config.yaml
num_hidden_layers: 14
hidden_size: 256
num_attention_heads: 4
num_key_value_heads: 4
head_dim: 64
intermediate_size: 1536
vocab_size: 4096
hidden_act: "tanh_gelu"
norm: "layernorm"
norm_place: "pre"
norm_eps: 1e-06
positions: "learned"
qk_norm: false
attn_scale: 0.125
bias: "all"
tie_word_embeddings: false
parallel_block: false
init: "normal"
init_std_qkv: 0.0402
init_std_o: 0.0402
init_std_up: 0.0402
init_std_down: 0.0164
optimizer: "ademamix"
learning_rate: 0.000486
beta1: 0.9
weight_decay: 0.32
lr_head: 0.00551
max_grad_norm: 2.0
warmup_steps: 251
schedule: "wsd"
decay_fraction: 1.0
decay_shape: "pow"
final_lr_fraction: 0.0
batch_tokens: 32768
max_seq_len: 128
doc_mask: false
train_tokens: 333400000
max_steps: 10175
dataset: "wikipedia_en"
Each number is 128 + 32 x the weight over its row's rms, rounded and kept within 0 to 255. Layers, rows and columns count from 0. Numbers have three digits each. The size before them is the row's rms in percent of the matrix's.

# layer 9 MLP down (transposed), 1536x256, rms 0.0455, rows 298-325, columns 0-255
090:103143120057087140100129117152140185123179111151136153149133142133123150148143147104149145154131102052115193112123115133150068136140124066152119152099159161131049194191138113159141139104122157150152178106109144070085101191122159148138154149165146132128126069146120124101105139087081104065088114150157161122155118060171126102136146161139160114161163109117146180139092118162126107073180101152127084079158152167073105183076123163117189095077158127146109094090109105098125145130109089148110107138131104093126126148119177133144119203118084150175186186129171149123134201063102143116129134052119138072135166155141102123091117130155135103152122144084139131145128136114150121109131127097146118126146048123072170104103235119154104163146169160134165153168050090128083095100145135
092:099110134117082118148139109099142110105159136135160120144102195161136166122092135142118139105144077113130135131135140099151166101119124190128123120114101096119076130096062098131073071138119133114131128188189119124206106107164143145141119097124136083058118176193128148085138161150100148097153089156120089137150125073113118100113112107109150100158132094138126162144142120127149138119129117177079106109181139158114122129190207106125200157128071167137128107103168129195064137148139192106208107120134160127106046138128109106153112176099149091118088149143084169144104169166144150121078194117145106071151143132133119166111159215133085164120238149164130166134210062123096119154112108102157106129137231138150175125146142136108115098089116141126091130142089131141138121081091114
095:105153136122131137164115112136173151138138052116099122136116159138178117145118170107105157215140111182178188124104158127097109163133083117159129118132078109088122112159100127145115152137168189142117147110145144066147137112118131112092163117119175081096159135172181103120107122054075149149144104087146122119102119094162162151113148146182178123132130094162145164084141182093110146126131164073157110111104123113140111100098134098156147118175122146106201119137114100073118132090188120067134126160156126105098104118128133178078121061157134154168132151060139172111149120115171139158121110146142092125072154181122146080124150120079095098103128122127128080147112121093103132136116111152073047176066130147137141093140097114156110100122090089255069088169079094066172097143198132
107:151116188161129141058106142116135152113107118112168180101170126184161210079065127131191110087162095152103095120094129119189105133107137152176097116115092136126165102131146093071126170134179159147116172095088155069153165125069167108218125115161074121163117107139111099085083104113157161175161147139144109125133179198051141106149154112111105064107122167130152130156117151123122123121162120082138117092150091146174152122144095169106167087119160106119103146185130109137093158150125102092136185119117117094124111141150109182136164165091096128123135097115075149075126085138164127117130063159131097142153139114143130154097152108140143093171031126130103154178087114146140172113167107125123140125077098123101159073081121077142129200133167145065125156129112097091093159183137061
104:164147177175125114149070087083047124152090099127147121085140141132094113069149120066131131138129111192135179175142128123081121117115159137130091207191174141181176086165124126176140138133146149169137141090083133146105143100130114125116151113124077203144105101105115159097112089097145048111156118083191115135155157148174134082168142139154213121115104163133156036136141131122150115151125149146140130103083198096169104099128083116133100104136142078153071120175127155154160144092143138125101176113074130133056122126113128173139102144141179194100084171147118098071104085098106126076135119091143121195159132144162072188128090105108107147117167126123117115142120167111129132047176144153141139131153135125088138089168148108131163122123128149081085122155145086160085171168094116
098:128179168186134120133170062119101155137071147122185079035142113100141124107140136133135144072108095115116102171096085082155164116137132094139149113119146112157100114130096127156130108150131115199176127157145101153091143051150179056122105103126166183206141159145096137133113128088154166135108118104112144150065111152104133146146120133152137140114088090197093136124118079205113133136130154149157157135147129091115069125121086106121198107103108132165137084141120210148099147129073100113141119133137150128115123082063119143116071097195156129124141172172110181178144164145086093117107141165096127105122140120121131052110097076169157097159136135113168116162094164190125144127164186177105119143117145068115159205077106093110105101124205159181118120094126088174147130142121141
106:104086138107168137147134123136117096152121149142138162120133150119124179186088111120124148128148170122133111127135119121056156074156124159128183060126120109114120074109121130126130120081114108115174136114098099128207172189097161163109102155171056134140181104107163194118137136138126109096165138146105143087127137122216109172188086062135097128161141097072171105113123166148167140083158148095201128089081125112113057094110123104139193096064120182137148072106169119098158145162107113093101156188192173127129094102164144120138157087115142165133103092121133111108166156105110180136130120129090138147101101124209182137091166096143131106128041104146081146098136100138090112096082137165134122105086107118097107138073152161126119088148117137137139168196158098191187133138117066
101:119108126107087169104157091145104117134156099185135092153117130093085136146125104142200143168106203088120093103089094144158166089171135150139155077116158130095100132114166105126160110123141108130119151115119164122177143136142135117133144087081175128097114118122113119109163092083128154181102133107156088100200154106164054098060076154120138119083108176127165095125163136127183063101140161199115129177092149151106085072170105180095112129152147070077145171098134125116121077113148047119184132116197124160182089120147131169154150124178159129115145082081155137159110114135123120097221103099112089137096099127122155125139085161151142136097132113121158081161107156145154121057192141170116167090176088130119138143108123120107148110116105119110148146066186100181084186153156054
097:172140125104173140147116134151120109112079146109123141080080105156180113106128132106146139147161060174148150149102102074174151045110129101074127200098130127079141130141166158121150156122104146151145092088109095139150135160123123077132124165138156183137112198161125132110131158129072087130174152169085108113098154149106088132142145138129112137175089145145140076134158058143181170114095207108166186105133120105146172145100136097112129139053096201094194127129146122148130151125131111071141147112140148115159157115140188121098090107057101141130105121107160137181134111173061107159109171192191156128111179095121145136101094104092117111090149138108103112125154111100090128130080108122133145179099169135057129167162099150141093097157082076110143160089106130084086235144086176
112:133076145110123096120128129150126152196113147145077145079141064112107074079109126107110121154099120141144094052105079129164112084154117101095107134084172158110167181099149173099164089188123123096172191100086123157119112089115137082112116109115117127187121132127144105181118138184155136102140165078106133101111127091109185191088135159171126191120154089119188101084115144177102130086146115175110155188184113134129094121101121098196096191129095120114121154155157090096112128166068083140110209107133152111141060130150122095129105136101082143141113088115137126174129098121124060146138158152128150150169085184172126181097179119105127156155121123121122170155173171152142130220113117158122133121169164114135050099140124120059155132172105121114138149069122121160154126088187120
100:104090183179119147127113128133109115142079171126144168070187121167134181140080137124186099106131156118145099153134161143187076114127063152149169126106158152079180082167167123171161184058136131065184100116092131071103144118106165188115135124135136163053179155127159142176138099123075179163166125118122118150149157081060119142098145083149163166122149070094093148170074170139100076140168103138120100119107113143128132109141082118190129165109158124133136138118111088102155159136178135132086141144098065103140100112143161060109074161117058148135155121133158174151133172151103117090104078161124087089145072057082117125145123099138110100176149050137133120101116120170116124108192152154170096100103116104134166144099115131159088070150117144128128150178110105116143124166150162
115:064100212135210108146115149105113095164061108092169156159137158080149132135196210110136153129135106127169135152113132173141132172081141129131143113204140193097079118065110060119098127146125102164155137176104082090155163106134182104188121117095110125146187174128140198114112070109137170070131150107127178096131096205125111148126126108159178189139153114126100123118117115145114121137152157109126106139121110093139116190126127035182076137123103176056100066172121118108197115185165135173079105103112127112122106126163120093132089095148147119105129156123115140115133223080132134091151114118118118118116101119135194094124135116134131118162143120158186154119152131095086142093140166116096160167108113145069116172114082107129135137113111125098128115124123072114126128106086105
103:097175150151112103090099099108125124123131166099131149125135112102193158163136085137105155103066098163138163142108160065190093073103112096146143130157131110047173129132079102165144088086143117087136123141185178151106184137185087142138206155142107149159096088083110126125085150164146101195173160102078160146160126113171062154177113111095113105146138140070176148132157163099087114092095146063157112118167120127142095144132121080104086130139095157189109170113098155104118159134146116218093086212122108179100138164150149161162106124190158079094097156178142154104116109088149152139123110109097146101158143137113119074161144124166126175090173071154162184139079133137140105122109067081117118127111112122089107123133115144131150171132125089137095086156088133126201109121093097
098:100176147139117206139132144112164121124076121135188131114063104111188128152103115153167097149141108131136151140130124084122157117118076134093106131122160171137131130110095159109124108145109145103084199118099134088142093081188122138141120115133196157178209085153135164134116099109172140102122071134163150136104147156107133117152078132111155131141155085102075154108130128171112112147112176143175114101157178087054050116198141159085131148167143190152083160158110110153118050078093107130132097124102136159092106150110107128139159118124113153106114162127181131082100148167110177088143143059186075182130068142134176103126110130167051139122088177116131109133131114057108113127143108097110152168078128106105130084089118170197154059132085155148131158139103127103167123159065189
101:121182108159102168131138158104098122204131121093183117184118093151161099141097105191108118119116186123099092184105110125105137046145139093154087121145152121140096129136135155103089159153148165132158154137107184124181108074136088149065168065158123136049092144136126128158180134107106136132127095131138154150062104140150167123138168136176132145154116146131117189116143087153133149078095139101073074140177110107118078179129122104117170150139170212118121099138054122133073149160202125101162125095160113153090095129154099147103116087148072104103113086125152120156145073144134133128113181158111131087069142136160196135170109199137096125125106110097125175127185082173064106133119147147141126111088109155135084137062130076146166124151110132142081188163135137084172148142100074
093:146123150059160000157151143118140132118064115098064077078181132183153136131200128103119119130149126147120169120137156101145117119107106101121131073149117052175135130112127149155108147169085166155130109124141090109129112162097191150143198074144078132139084109104132174150137142106134083173091074099162157102122070130113153142092104079101078123080096154105130092152136125135156051159147131105238104094167127162116122123175147118128129126093135110161120118107114150132093140143140072116144153085183071124113136110113148118118141100148147149176116117190128182135175111159122135091119132121113049171126094083157170058108144078146111107167121099146125165100111129135127125117124148143122174162077133118149124089138122145103200198092151167141127145118169144082082127162174168
098:140144083140135125127101130146088109120160050060135113049094134096157093147149105094161098126125142150082106181118104101091175147143088132126134154166123160078216151085115113128145157124147120134086176127102128130075059119129139118098137157144148136132090177140157124147149151131145125127157083174172144129095151164158128134146166117106152167154151111125079072123149083194128189154119156116150122149132087133101133154131127131131161086187142097128167145179080177140215096111133161099191091121086095128147153130163153123140181140131168019140130089095125152171120143141071126132135146214095081074141077131119140206092187112144073126129145188159126085148114163135136188111129171115156097108165129115139107091098137176092113116162099124105120147066093128133109087064081145
098:142164172144126104063126142098054108166159148129158140136098127169075137244121114170143139101150100068144101118133130135067056089025140142128109135168117130120083159116174127163118151178171158120110132137122096110135140150120125160147084097112134196123146092096180180118120104099131145063131101126099160118121135160151097142091115057123126133091085179159141088041120166137117131076150137112162179146166174130129105122083129170167162112108164125154175105091157094100135159121131145145129093122089134182098082079169148123123129163109119201194098161112101114114084161099089144139165148099144153138147140086118142146164123159125130122125162097124148149136196107146143098099104131198085122133131091140101186105114168131158190073138104126068085098130164094143124108108047116
094:154082183110163138149083155082089104107141141124193184105097145125123103104130104170154144135161094177131177144134113151096159126144133165097110123118116149114156089122107106056113111173157121137156133116111081138152152088125128103162165148166071078155089133100045172140115170100072127137171108099119146148093134103182126219139146152131148086149158145130144111154144108086104115168113175090164104189040178140128113125171114114143075181120125066182107117131159110122124118133147078128107094082142127138096114145194108140105133174128158107092102136135157141146084132104149151163134089117184195194130139138159140117128116120164086136125111162125064135110146061109171145067110063118224097159140132088101175115149126101200044169098133099139147139137145103124077128143075091
108:142144071135163105154136114187092119099093082129075099118118092166111108116162139102114112138181120136141113153125122120100112122108181146089116152180151111142165163089154126137099155115131142129145121163107127151185136113171200110115166130121139127078131114175137132106090094131186163121072127180107098067086131103160112089169088168179146154069097099133138069159126114108095119146127105079165086135138163115134129068153103151133087112105118153156108123208084078154097114130153131106129169115108127087151133149040121099142152067133182087123086075133135156123123060140099108152151190097110083196140150158125116179134151164192070043172164164133132137075132119222109154139184150156177132167184135083100125149167146111120116133187180138152108072135163138088114096102168118
099:163168056200105132145146097180146110184143106175129125147113097048166139207088103073136146191086160158178107135067118188134104105220160162154055171148110109137125128216177128138113135125138138125151117131114113097105109167146105106137103137106122128035099074147148089135183114133140101127146138086132089091062094144200129136079117113133101117114156147088167053126072134098122148054146150072109153141137090152136129158184131132074098155148122124135179141082063091126115167139074155169147126164133134182169125150175109118166143144118139145104080126161127124106043134101147127117143080105149121112110086136166115111089146115178137135091158113112118127125165128131112146174131139141146151142143130154154120131131104099079152122115127081183164124111128180136149074099149105
099:098177115123113125123092138129126139083103134148194148130146136117113120100063144171132145122079099126181159095112092095123132158074107124123106101140123165098107194117134167129127159137074164137127109113134136071085129108146086100198088127098100125173111166136096141080144046110133097163153135158167128117147115154114138102088120167085195133141163118104168166201129163149201085179134110135126152136125079113091150121130146057129065171128148146122081133124146179164136179109136111121097213147194113045208139156147200080167152183163122109121177140107139161195105165136144107132136157101097133163100097093126127179107175123112131125110077102121134158137146104158156135136148139167148150145066103095103152146086112089153113109122081206143080109093172092052123120126172123
100:165063089102121119117118174118109182147110114131119136117164146124154186098077133150120169157135122148125088077131134100106093099098098116105143151155121165120108115149135195165100143105145093092120116167173120132155187105079045108122120117088098078152168092165052119127119128165062115114112152151149175187094103152140106113131114163169166101124092152066137120117153121098115106107166098133167117080128131105097184105116111132114075139130098110152075134184126075139100135072179136119158108137161157150171108171120108119148139152166096130061156132122100145126142116110152168142138049122181126166151000112094115160101165113148145149137079090140154194136100178211120094151101171099109130126106182097081124111084152094215105096131140124103108137117172144122150200122183138
098:141143164146116184133198132132148124123148129113111159154087112219147187125143151145159145159197073112133122108120052213072187179057088109126142091115157140100123132142141144141086108153168159134049118087119161137077099165123107151078163123089110095132116116121100080107115142109140115088098152103100122114112103139124097195124140089112170119149063115108068086124173123069122174145095086079140125155105075178128106127161135117091109115206115142128108171115146142089149142120140103164155115152097152139090157157195057129126131180163134096175127107093127118125106110059170081117116112129172206178214093100099094144110146118144140151117133083104132103130112160134135143159123079125105164103165099115104160124145103080099155143088192172148134177115123117093143128128094074
097:111137120086143117125117149109158127104113082123124120094142172108111152121180122159073069119139098112178119115122088115095090145211089187127100137095119077171152132051162117107173135131121100105135103149137131075107144130102115159163142173140140138142111121111084156079146074116139188123208178100217126136098098094118169130110151122113159099137155171159082145152109055116173064145108130090114136180144145106144116110032146098186187199139142127094188083156156078117146093107165118084096148157109132103152161194144154166144084076164171084098125112124160126103152145130123125150121096175157179148133117119142156140114086159164105138123156120182078157151110129143172167115124089098088055180152147169179121092077101092099118163131153131082147092155094158183125133149140144
103:141127117110140062126123131122138177161135113133113168143155080124161158181182155134147114176082087114106124127097170108165118152197132110122069122164138119148106170151121135133108102154157125070120136097071158160075080136113138089121107134122110106184121112082187112144133149110169089162107189130121091127148081145130155111113128157175108083129129125111179034134131077098110118165119116080111093142148139167124132092108113147093166145145121133074138174152167063089134146133159079147124176116148159120158153174129118028141170146089135149074146099137135145126131137128122058158142122110089100101175099097176155115145156067144105123077099129140149156109095145134114138125186108087125056180125129115124137112134137147000138161075158140105142121130227135130146160233173114
099:220143179123077151146101124097088151200124109148144127137131186116128116142114117162159134173050170143083134127104195131101154166139130128184128080159132131112182102066120118128149067071157105122151149103147114171120090112101100111160159119101170119129142116105120153088079055133101144164124123195143114129097139147118111178155102125187147156136173147169143144139090152133160144172096071135093110124139178106119102089127113186138133123143077135103166137145177141129092149052063028111066151090149147150072109161154088123198155138041113143081121141139136155144201134136098093136085113175145130104087132091174155111121142135141149158108109093120090091143159098162163148072089089128113080185129126104154129107136164120136112146096164127049153106119121132135130089079109142
106:127136151148094149134162150122138080096144109177129118102097126124083139113104142121154127117126087171120130100145082064156098156078115159113166029098100187127080140183111127127102182131102151191128185101172138154141163126125135144116103123110155123157161123124087145146109116138146151158141101121162122118125133153097138204105150166115046041128152141039090107101090208136094137144086157166104122122114081130024135116131127103127158200107068142170143082089143089152118131075142109150182119156084124152164158130089085095119092142174080148164157098110142150142131171087153084108120151086115181138076130100080161097139111115132138108174115220122111132173156158066163118142082134195099163135188108136174139152195133167139136147135132162162118117151144164107145139133134140
# layer 9 MLP up, 1536x256, rms 0.0555, rows 299-325, columns 0-255
097:123083142152164105111145129136140161119028158119139118130113125103133092158146107103117144096120123086130127165136110155146068154160095068131103177136145126191168126140184159103129107083132167183089108115076135106173137162146171099119127102114119159130145194203215077113103126173144169172123138138157112138150124130151100108155094136101155120140113115174140163119101122135143100099175127126157125164110131090113126111138082144107073131153182102131179128207102112132161140147093125150115064135126151152186184115146160132169117174091118115115157095065105160119152155132115118081170086110065186196147097078088153085171154097153135138181141091089137142131161140154166154178124117133085169141061119135096115202177083162044133142143148127103147129069127169153198172157069122
097:110143197135127085092116114107046137091098239091079114118146184115159137134156123122106050134119081138141121100140147122160148164177156138167116144176139072208103088133097165102142119184139142161149103115183132134163134098152143142205102139124155125104137129121120120117097049147134158114148107077165097172151083152126103088120117096114100093132144115208149134118126093097144068129156067094105127110118078137099091127131086186156097115095136152118112118168111063133141123084101096194127079137092139135149068194135117115141130170068111121115145169128102127117129118120176118044090094135176115074152162156169154103101130158122088146182159157083110096151169117105158133151079090106123179161132132142185171161113116135105140101145052169144092130103173123140119177117124108
106:110106122152153152088095085142124146141157141138145142164113145084084047151123142125113088091118168107103148126164156076107171085167159130087159108142120090160086171125100136059106147091139138116174118138132212155148123110163148139125110084199155122117175118148105143107165168139125107101129111168123115099089148141154159180140106207167074123064095112105153190112083177118083103124173095144071117171154169114109101147105143133114138069091150135143145123126135153139148153137087124148092156136082159082146096170161203140111098079100155090144135085151078114178133074144189179151153177147075131104104129156125146147126121062115123127144183089139148170134129109144175110175079101159117140071105183048148105116140085129146187190109109163132132107105092079103178178153182172
100:123131072142137147141135138122111107090126110127104101165105141164140106154178184105111160119193060141161121104148152112129149131127166121110106144165066140151156153072150186193080112148149142044135140136078090123139104146169112083131108151132144045145124084112167169068133085124107122110083120193156125174071127133139105073104149106117063152135092142159147130099112117153139136150134129081084150129144157134161034123132145154131120124110171140047151113102094165140103090143134196113131163111062133123146111082131160105121189087118153095158222102119153094172126181149164099076133200081174164094081112066066174112154170181179145091106118160089153114116109092137143105101074175092108073145106124105132107113165104143120093126101118138098111164125101122152129134173145146
102:152091095123174150093062094155117158151090156124170092115150140113113169145145144189082177144154081172182170124153155129167143121131108099121061087198148092130081125131132142121068168207134102138145090139111102093125148129095096213140131082106113086133107125168166151092095124096126166140121141108144171154112127176200125054138054104142115119141163096122150156115120098146137089079101138170163116090153143117141136105135093142093140132129214124140144127159108149167161118117133162094118128128155038084102115095148077160095154202120093190122109053068114104113072126131159114095132106174131161138161043157142156150107132100083106143146103135116162117076159107068123158151123132122104160143111125132153081109129156148119150139095109115129119027129193077101119087141118124
106:123103069106098146198101111122105125125183108188172141141084176204180126169112069114125183069120117193117154103173133139122130174077164137118116076107109113165179161131106146096179142109074199139113143166154139154145147115191040129148115103115142098089091155045117137109091066126142144068133172041165096187147180126145181096104122095156126127169138075146130132104138105112139117122111088135111118089110111147102152110167105097112119079164175139105085097154149132099162114115122115123113141181186067115190119117163166116139083148119155146100148127128099139098138175143097142112121109129127114120089104112158120112153101100165136099223129154140124100149140141179123091163164121092113079096134094104174158119147113104124122182198102079124140129063140095136149081125151156
103:100049109115092131138132112117141135119184129195167114130130194095148158175074077099133177131138066165171135105153214139089112151088167096192090112076138100145185153111156118128080118136080101123122159128126095234125105187136098153153159115159158105095124089097101125051133155176091076091146150149147083136116088103199102125134106224135189120188165090127166146122119137113151083125155150154104120118174143105140128112128164106117085108113139114153117094069114173149093143150128140149181139131121143136149054079147131178078090159115140062147149050092123155142131198085103084159183156192097113126115107112120176150106156123133145120149140172095120147119121151105121084145141121089122131099124072178112145162092092164128144120123124114126132115150150132146152104139116153
098:161091099136150128126109131151112148084136115155194125170048114087113114125078122109144134174127142116132150099136147171110119132129099129131103105068069134129066087165134100111082123167188101128113129133126120105178124115157130107195184120109124127109075105140200107107131112088112151123119157171108096149156146146083146125132116147144146104155121100177135199113116149151146151085072126180127119133201161063102116146150147140132126144170147167170062102082132134143218201133099134128148154094084164116132126097159065090192116186161168147146152142127133083165156094126133117171125047163123145097130114071165184153150122090159099162137130065109075093160163088142143150103120135128126101055099107110136196119135147178127182164071152110077219153145141143086134081120097123
104:096084134105163185112112115107103164069184171124135189068120163084140142102160126136168123141074045101166146084106124149149115163181193109127149181128149087135095148058143163144121132173131145162187123097108178106139171126146127124154091163107104094130126110091086106128181222139143157130188125170151153133078093132145149083123099128115076144129065041187136142083095088129101144115078160138113184145119146123109101148164115131103120142156129095146027062149090164169190143108114147110099111133160101105107123095141180079101138121149105106155159101186124113160059100156163139164072140125136110105104114126169135140111124091139133188136124132134095115116160103134094154129196134079149111098093153107132121168081101142098119137100086106089100124117136165091120183107156176
102:137130153125117168111081167104080139148136068175121158138085230172152110139172140154141113068158110122096116105183085144127160119102093132137184090092169059167144144137138171093091139109154054140169159144083131100129113176182135091123097129142088100140113129123131131054052157092129130119138130153118131103118104114163207114151143186124090135122181157147152175129108099101110116111173121142074107064196111097107128140122188108104174077095066145127103148113169182141151159085085112077033125095101180142130090149135138161129182140063156097120105127103114094122131079144192151147151129104116142145122129168147116132157169156064126115112090108085100197180149105121182172130095117123162157072149145102126114141125149105148125186165110139170112131128171153151159134123138114
106:067116101130162103105131122120101165068133130083096131117158092193152157159188130146100118177110159105122119062111180145150134147138124097127147144188130116096160197087105165114154086119109090118151127083198131108177171165140090068215120179130111178167133088084123114108125202091108130128143105118087100130164114198091127135141076097137128180159089151147179116102113092149172093103136181092105125177134127157148134125091154101132111150167110175111178137145133145161143183132176121180085138132123121062143089131071100153113082138066125106107084072115131077115104123120164140103113092118176108067121132103158200107080121163145118207114135131159158174139130080149104132106130144092109114063111129098107091095153076090114112152131144126134116141123110133109209125048146127
102:115090143109133163110103173144095099127092114164145141152148173117082114024159118163149162094087072137173145134114170131155120117113145147188088095185038132139109110141111140110106117101200152094169129110146139198183078145101150116164117187164110143124148118143161081132132090038193208106092106104123075110074111149114145111130148168142128205125104095118127160120135141105149153123101139153158155150150146083122113140082165085096162116117154088171050068097139127212119134106122150124120127130076139136147126088108137128101153131160109124148133087052124031101085143087123105146093119149160069150117100138129087166092113142147168117120051145165180109113085106115107089122119131124143112148161119151149132090135085128156137152155181159142103130134112092158161191156099153
105:107140158131084151184106118117157122130158118132182091129106171103180145122082123048100164108138138107232178112137114131091152100178105120113058155138145096107140141140128147119137103106170182071186134144100078183118127121125083153089093105085118066116088149123162116113157135153133074120172142099142138131087174132116141170111166097110119163179136123164215155105103150164098093171150155129055126161125086128166152070139156111129118142080128102147097155138126197091146104116115109146086158104188173112128110133095076170061083145092093155088183144078122144090102107120139167142089091127120104135134121134185116059136154142121202117128108063097134143093099044128153135153085094140103135126099138125142089161113171149126099110165170097131159124185133126109158172056149127
094:121125118126138086100139129175186117135161178134104135110109127115145169147137142172151105082187147163165172124161130133137157149099093135141105149113166100119199096118139153102107128137114120147150131106119144085132077109141111144120134164118117101074077186094116137046173154124115097103116177148155059119085087160100123122161178133148138102105175093107132117155112119110122149102112138162127138151066089160092150166080178198106116140113099130144068094135113164165162200081140107181124190128099111120139099110122120086151121234166109186120074137170158138112088168133152064105131089092102104176129079028098118139074110139140204121123160145154152158115141125133164123113132123128130145106131106111054150154164123143139135211109091197057194132112193144143094130081137111
095:091089165146180155109128090114157132096103114190228156085136160119112114177121099067103164137125148075165106093149165144102187111151105119113116099124157080102144181136155094149086131072133150113124137188104107131141125118181119155169082167132124105155107123100125115166141122102080142138083163158143123166131176140125157080150096168132167109153123103168105141163134081110062139085124177121051092133086091156102065144093171130084073113187112086161108148195164134130120082072195141170109137164091147062168063077094154100085131132054180103081135126136117116147128142129163123094145179108173067145123113132148165128094142126120133163171163078136139128145135129150087068106144162069093133159105166140092112123088153146112138144157130100097112123076148115154150112158185094
105:109093111101121131155091025108186105130157180104118103133100187127185126133170130081164169117097112116130112107105107140120135150156119155124058137146133123164166133136129109112128145079087129135153108085169129103114155093115125117114167156096117125075054138134132151111106163194137146178115123141103132166089197171109154117169160139198068156151132066133095146118134139164093195134191150168172136145136109117131146105043133107137138076129139104127184129179024153111212115098063087176129103161108152120150125102135145067139138126135085156128130138140089126141134150124093088063059160121092146143097159124106122112098132147168172172139172163171091098133138173145082104119152186087101106204099168096162164122116145152129134153087161076109133090134120114134143156150134189
102:115112122125147129182120157162121144131161152091171092093105116136122185113105065139101105161139100149124109071160154145149201154188121119158125169100115103127126130093148122094134125112131125127148120144131130110115124111123164144080103174142168085128105115143178076105108100140144129101157096159094129096165152103181111052152094171120128224122078082103138161106099161151060126146150110094107147103121086093106101167123146079156140115139141162157113080086178172131112157126045133085133121155108132141161132108169134119075090083124097153173128176165100085108126179118164133127133099103084102117171169160140159147124146161178107146115105070113121202107125135159128106161110128149101091069144042152130135150181142066084118129119118174177097078066136058019161161092161060
095:104092095098114107158073175157124144115182145146103158213152144174088123129093167096116239173111123091151132119121086153122158161116143058174145150191133185185111137071127187147103132080140138140127083083181117101129115129144137158129128125126103150131100155135142128127107117166166131080184100154096102153156199131114081068166087097094110150169090191134121150144125147109092133111122074080109146079194067150129093149089054144148126124187183140098138179106082105159127132090100127113176127081124209089145108104156109087108122118105142088140199124118149118099142131172117100035061090091159091117134069089118134137075148159103109087084160132149175129167112121108109156103129144126135142082112151113111139101125126147123117128114139127113124117141167166114178138133155092
104:074102104069156083120157069157092182145102125141101144098095171148118102141080155183196094104143118161128138147170117141086158124138153116126091073169115119140067155121077171096121088059126134142083080154136116153150101125120098147184134177150162117139149118123161137162127169129175192072139142173168177133147100130141192127161117184179064126182153076150091151177092123113128084116133127117117077089135126136088137105140063129162051080155129171064108104191139130167108091123151112125147118113098119095174127116077151108110132179146161073136138091126071117162127185128152121073109114098106166153122089140127132070103149183185082104156199125193135158155108148102158114157106147130095137146149096130187127185131079111130162144097118150100158152108139112106106128131151190
100:134139158141130182102133159209146107105063187112133142126088119193116090137166127156122138090109111143118118063119104124119149104082138100150142166116178101131165164104147135086076140138154048107160109124104179171132152116113058174152155124117092154138121131173118147132107146136113156213126084160080158096100124142102189074139185164137159134173111116157176138163104127165125080078092149121076155064098113061133146042106149130122117135138146158062114116148163215156157097180111094129120157101112135144065107091097140140140134096088087092151096133114143144158165110080144120125061122179135158217213139106129126087144132107113156129081109112162195113137124176129143138117147115151130143148126170127156143067151072140141071109167145128102124099140150122170102132113088169
099:123123142125118139178147145142123109130121105122093107085159104155166182147091092142148162123158134105082107145106131139072081149150112132050133118089123181179159078132158151131143199146181113100119149116081142112103134102166163120183130162146107075121076149136143187117104134109029135084236157115107122199132165134150118088145086086150170075097133097145122155103088096152055126155169091135103151108102173152140177152121091096135135066116153158087106108141161162144114105131091132110097082100165160137161117136143114132111086121126131139099143139101124104117165120133115130123137032154075161053174112169119130112073101082141132127158105126146160155095123127120173142088155124042112120041082149184068105149140074142121145170085082126148098116140160178165113164128162150
099:142137085134066161117165107140124154087136120144084093161153160137112126152150141088196135158158094138121129167190185113107095152113169164094095123173111155187109128071100125111128135179074105107120161114089109121153117092151147120109129124115091105118151138113095124099100139091139182089148099165090088208101123122189122094156108172120153154131118133086120139129100107145096123094166184105099134165128210088127215089091157148215203135036102155085137053168130139068150072106148138132105111112141111077158078146153133121147094125123079182156105113087091131166103209149108153150144124130086237170134141125142132116137133131143148193096121085168103122182157154143138129099074182113141103105133115138125156126127134132156070120150133129140161144142121205110124148124145138
100:140084121144094101134125102169097159067146115159166109143184148119125147160123096123127101050157156164204133149120212110084119150171142095123141089084107152154136099113139107136164095129123107137112070152103118147140171177103094122039049109126078110078103073135172132139160094142113124166143162162129111153134091083124133107103099153173086094139121128118164163063144169169125130157198178163122099099114140115164113122100172124141123180153105092119139083129159172094138135133059121127107126090129165121112106121094161101115108094105099126180117086119130149126178161083112148152141188118144167141129136142157103224137117074169143197144104116051116140133184132110132072131102127109172168171131132106152146213115156067112174159082117185170145128137114137212150121101117137
097:132098160111052170086118119143119166144159135147090167127115111176086141140097157178178073154133177168177093153123146163103175162093154131119067112126149047090122164111195124097170138177127156141079058118182165080162088099151120116119157112072138142119130092137105150126119153158101082133169090086166150088163122140161103087141108153125135100113114103108121167153206119109139154125143086162131086090109150112102085133179122151079106141091142196076103132194104119070140159154178174153139091113119116053186094173145157157118129130104105131117142151134167154113142169165140124143040129130155103134092057155165145110115096166171140170128129107068136091094171146109115109153107047161135126143069123116139158134106091110136102182113093118164079120092145122121138121189175124
102:116103164154083109107102170134189175111103175161171147155167106121122097128087091146141139127151142127146118098123134112049160122242141117168146152080117127160083140109141121128101125123169130153189095122127133104135111114132156139138128107180112121065087121144208114043140113152162132127087133116117144180140142065049120141101181141109095136185194110163125082103096128185114171150175075077149127161107132119157119137086140064153119125114096063146097071135194155192146093133141103121100094157205150024195148128128115167101131119140113148135173141145117129152120135111075092125126110154083113147116109118133118135151182155205149100126105155148162120103180163149155117127082144134156175120137157096122093109094195146064122122103156136146142104172167121131114154115171118
099:126168087100167139090087156122104182146135127154188171100058133089123159168126171139114118094125143130116137086202132148117163142120172157047078081121113116111127124110120175104116117123108139152117110135115139076193144160160158126092114187163130077079132098206085151113156166079112139080125071099118109075060136151130185148127128177126123110137054097136136195145107155119091102165146190132124140085163083086157092121147121125079143165127113169115091130112145155121120174096100126079097111103125127112138149173162138162071185095102201182120153133097165109118102091125119139072185103121110162113145107174165156093130175134133102178151142112170139131174156143089112194139119073153149102121045148142137159156057132104127087150162110112184126113106064123115152142089107102
107:141154106098133138111096101146141174060208120162218109165113104119135042141122124137180101128092123123115147112169142116064126102089144105109090129145120091183128099059123146130146109077137120181104084141119138164179128107149112135070181152120128010142104108106155163114129160138124159194140114102172101104117144121154078132118141161154197116168126160179135176074151151124132111111135126118090148109135095087137105130153149135107163063134115169140118056124076133125202159129089074104109079107181125148111133118117090137154107109184187151145073126112091092179152151161128122148166160172136146173141138173131185146151072118132107168156125117131108140083100149127127089191158089097170155168166126105092140170096114119129107177141116066169086154110169156145195104137143118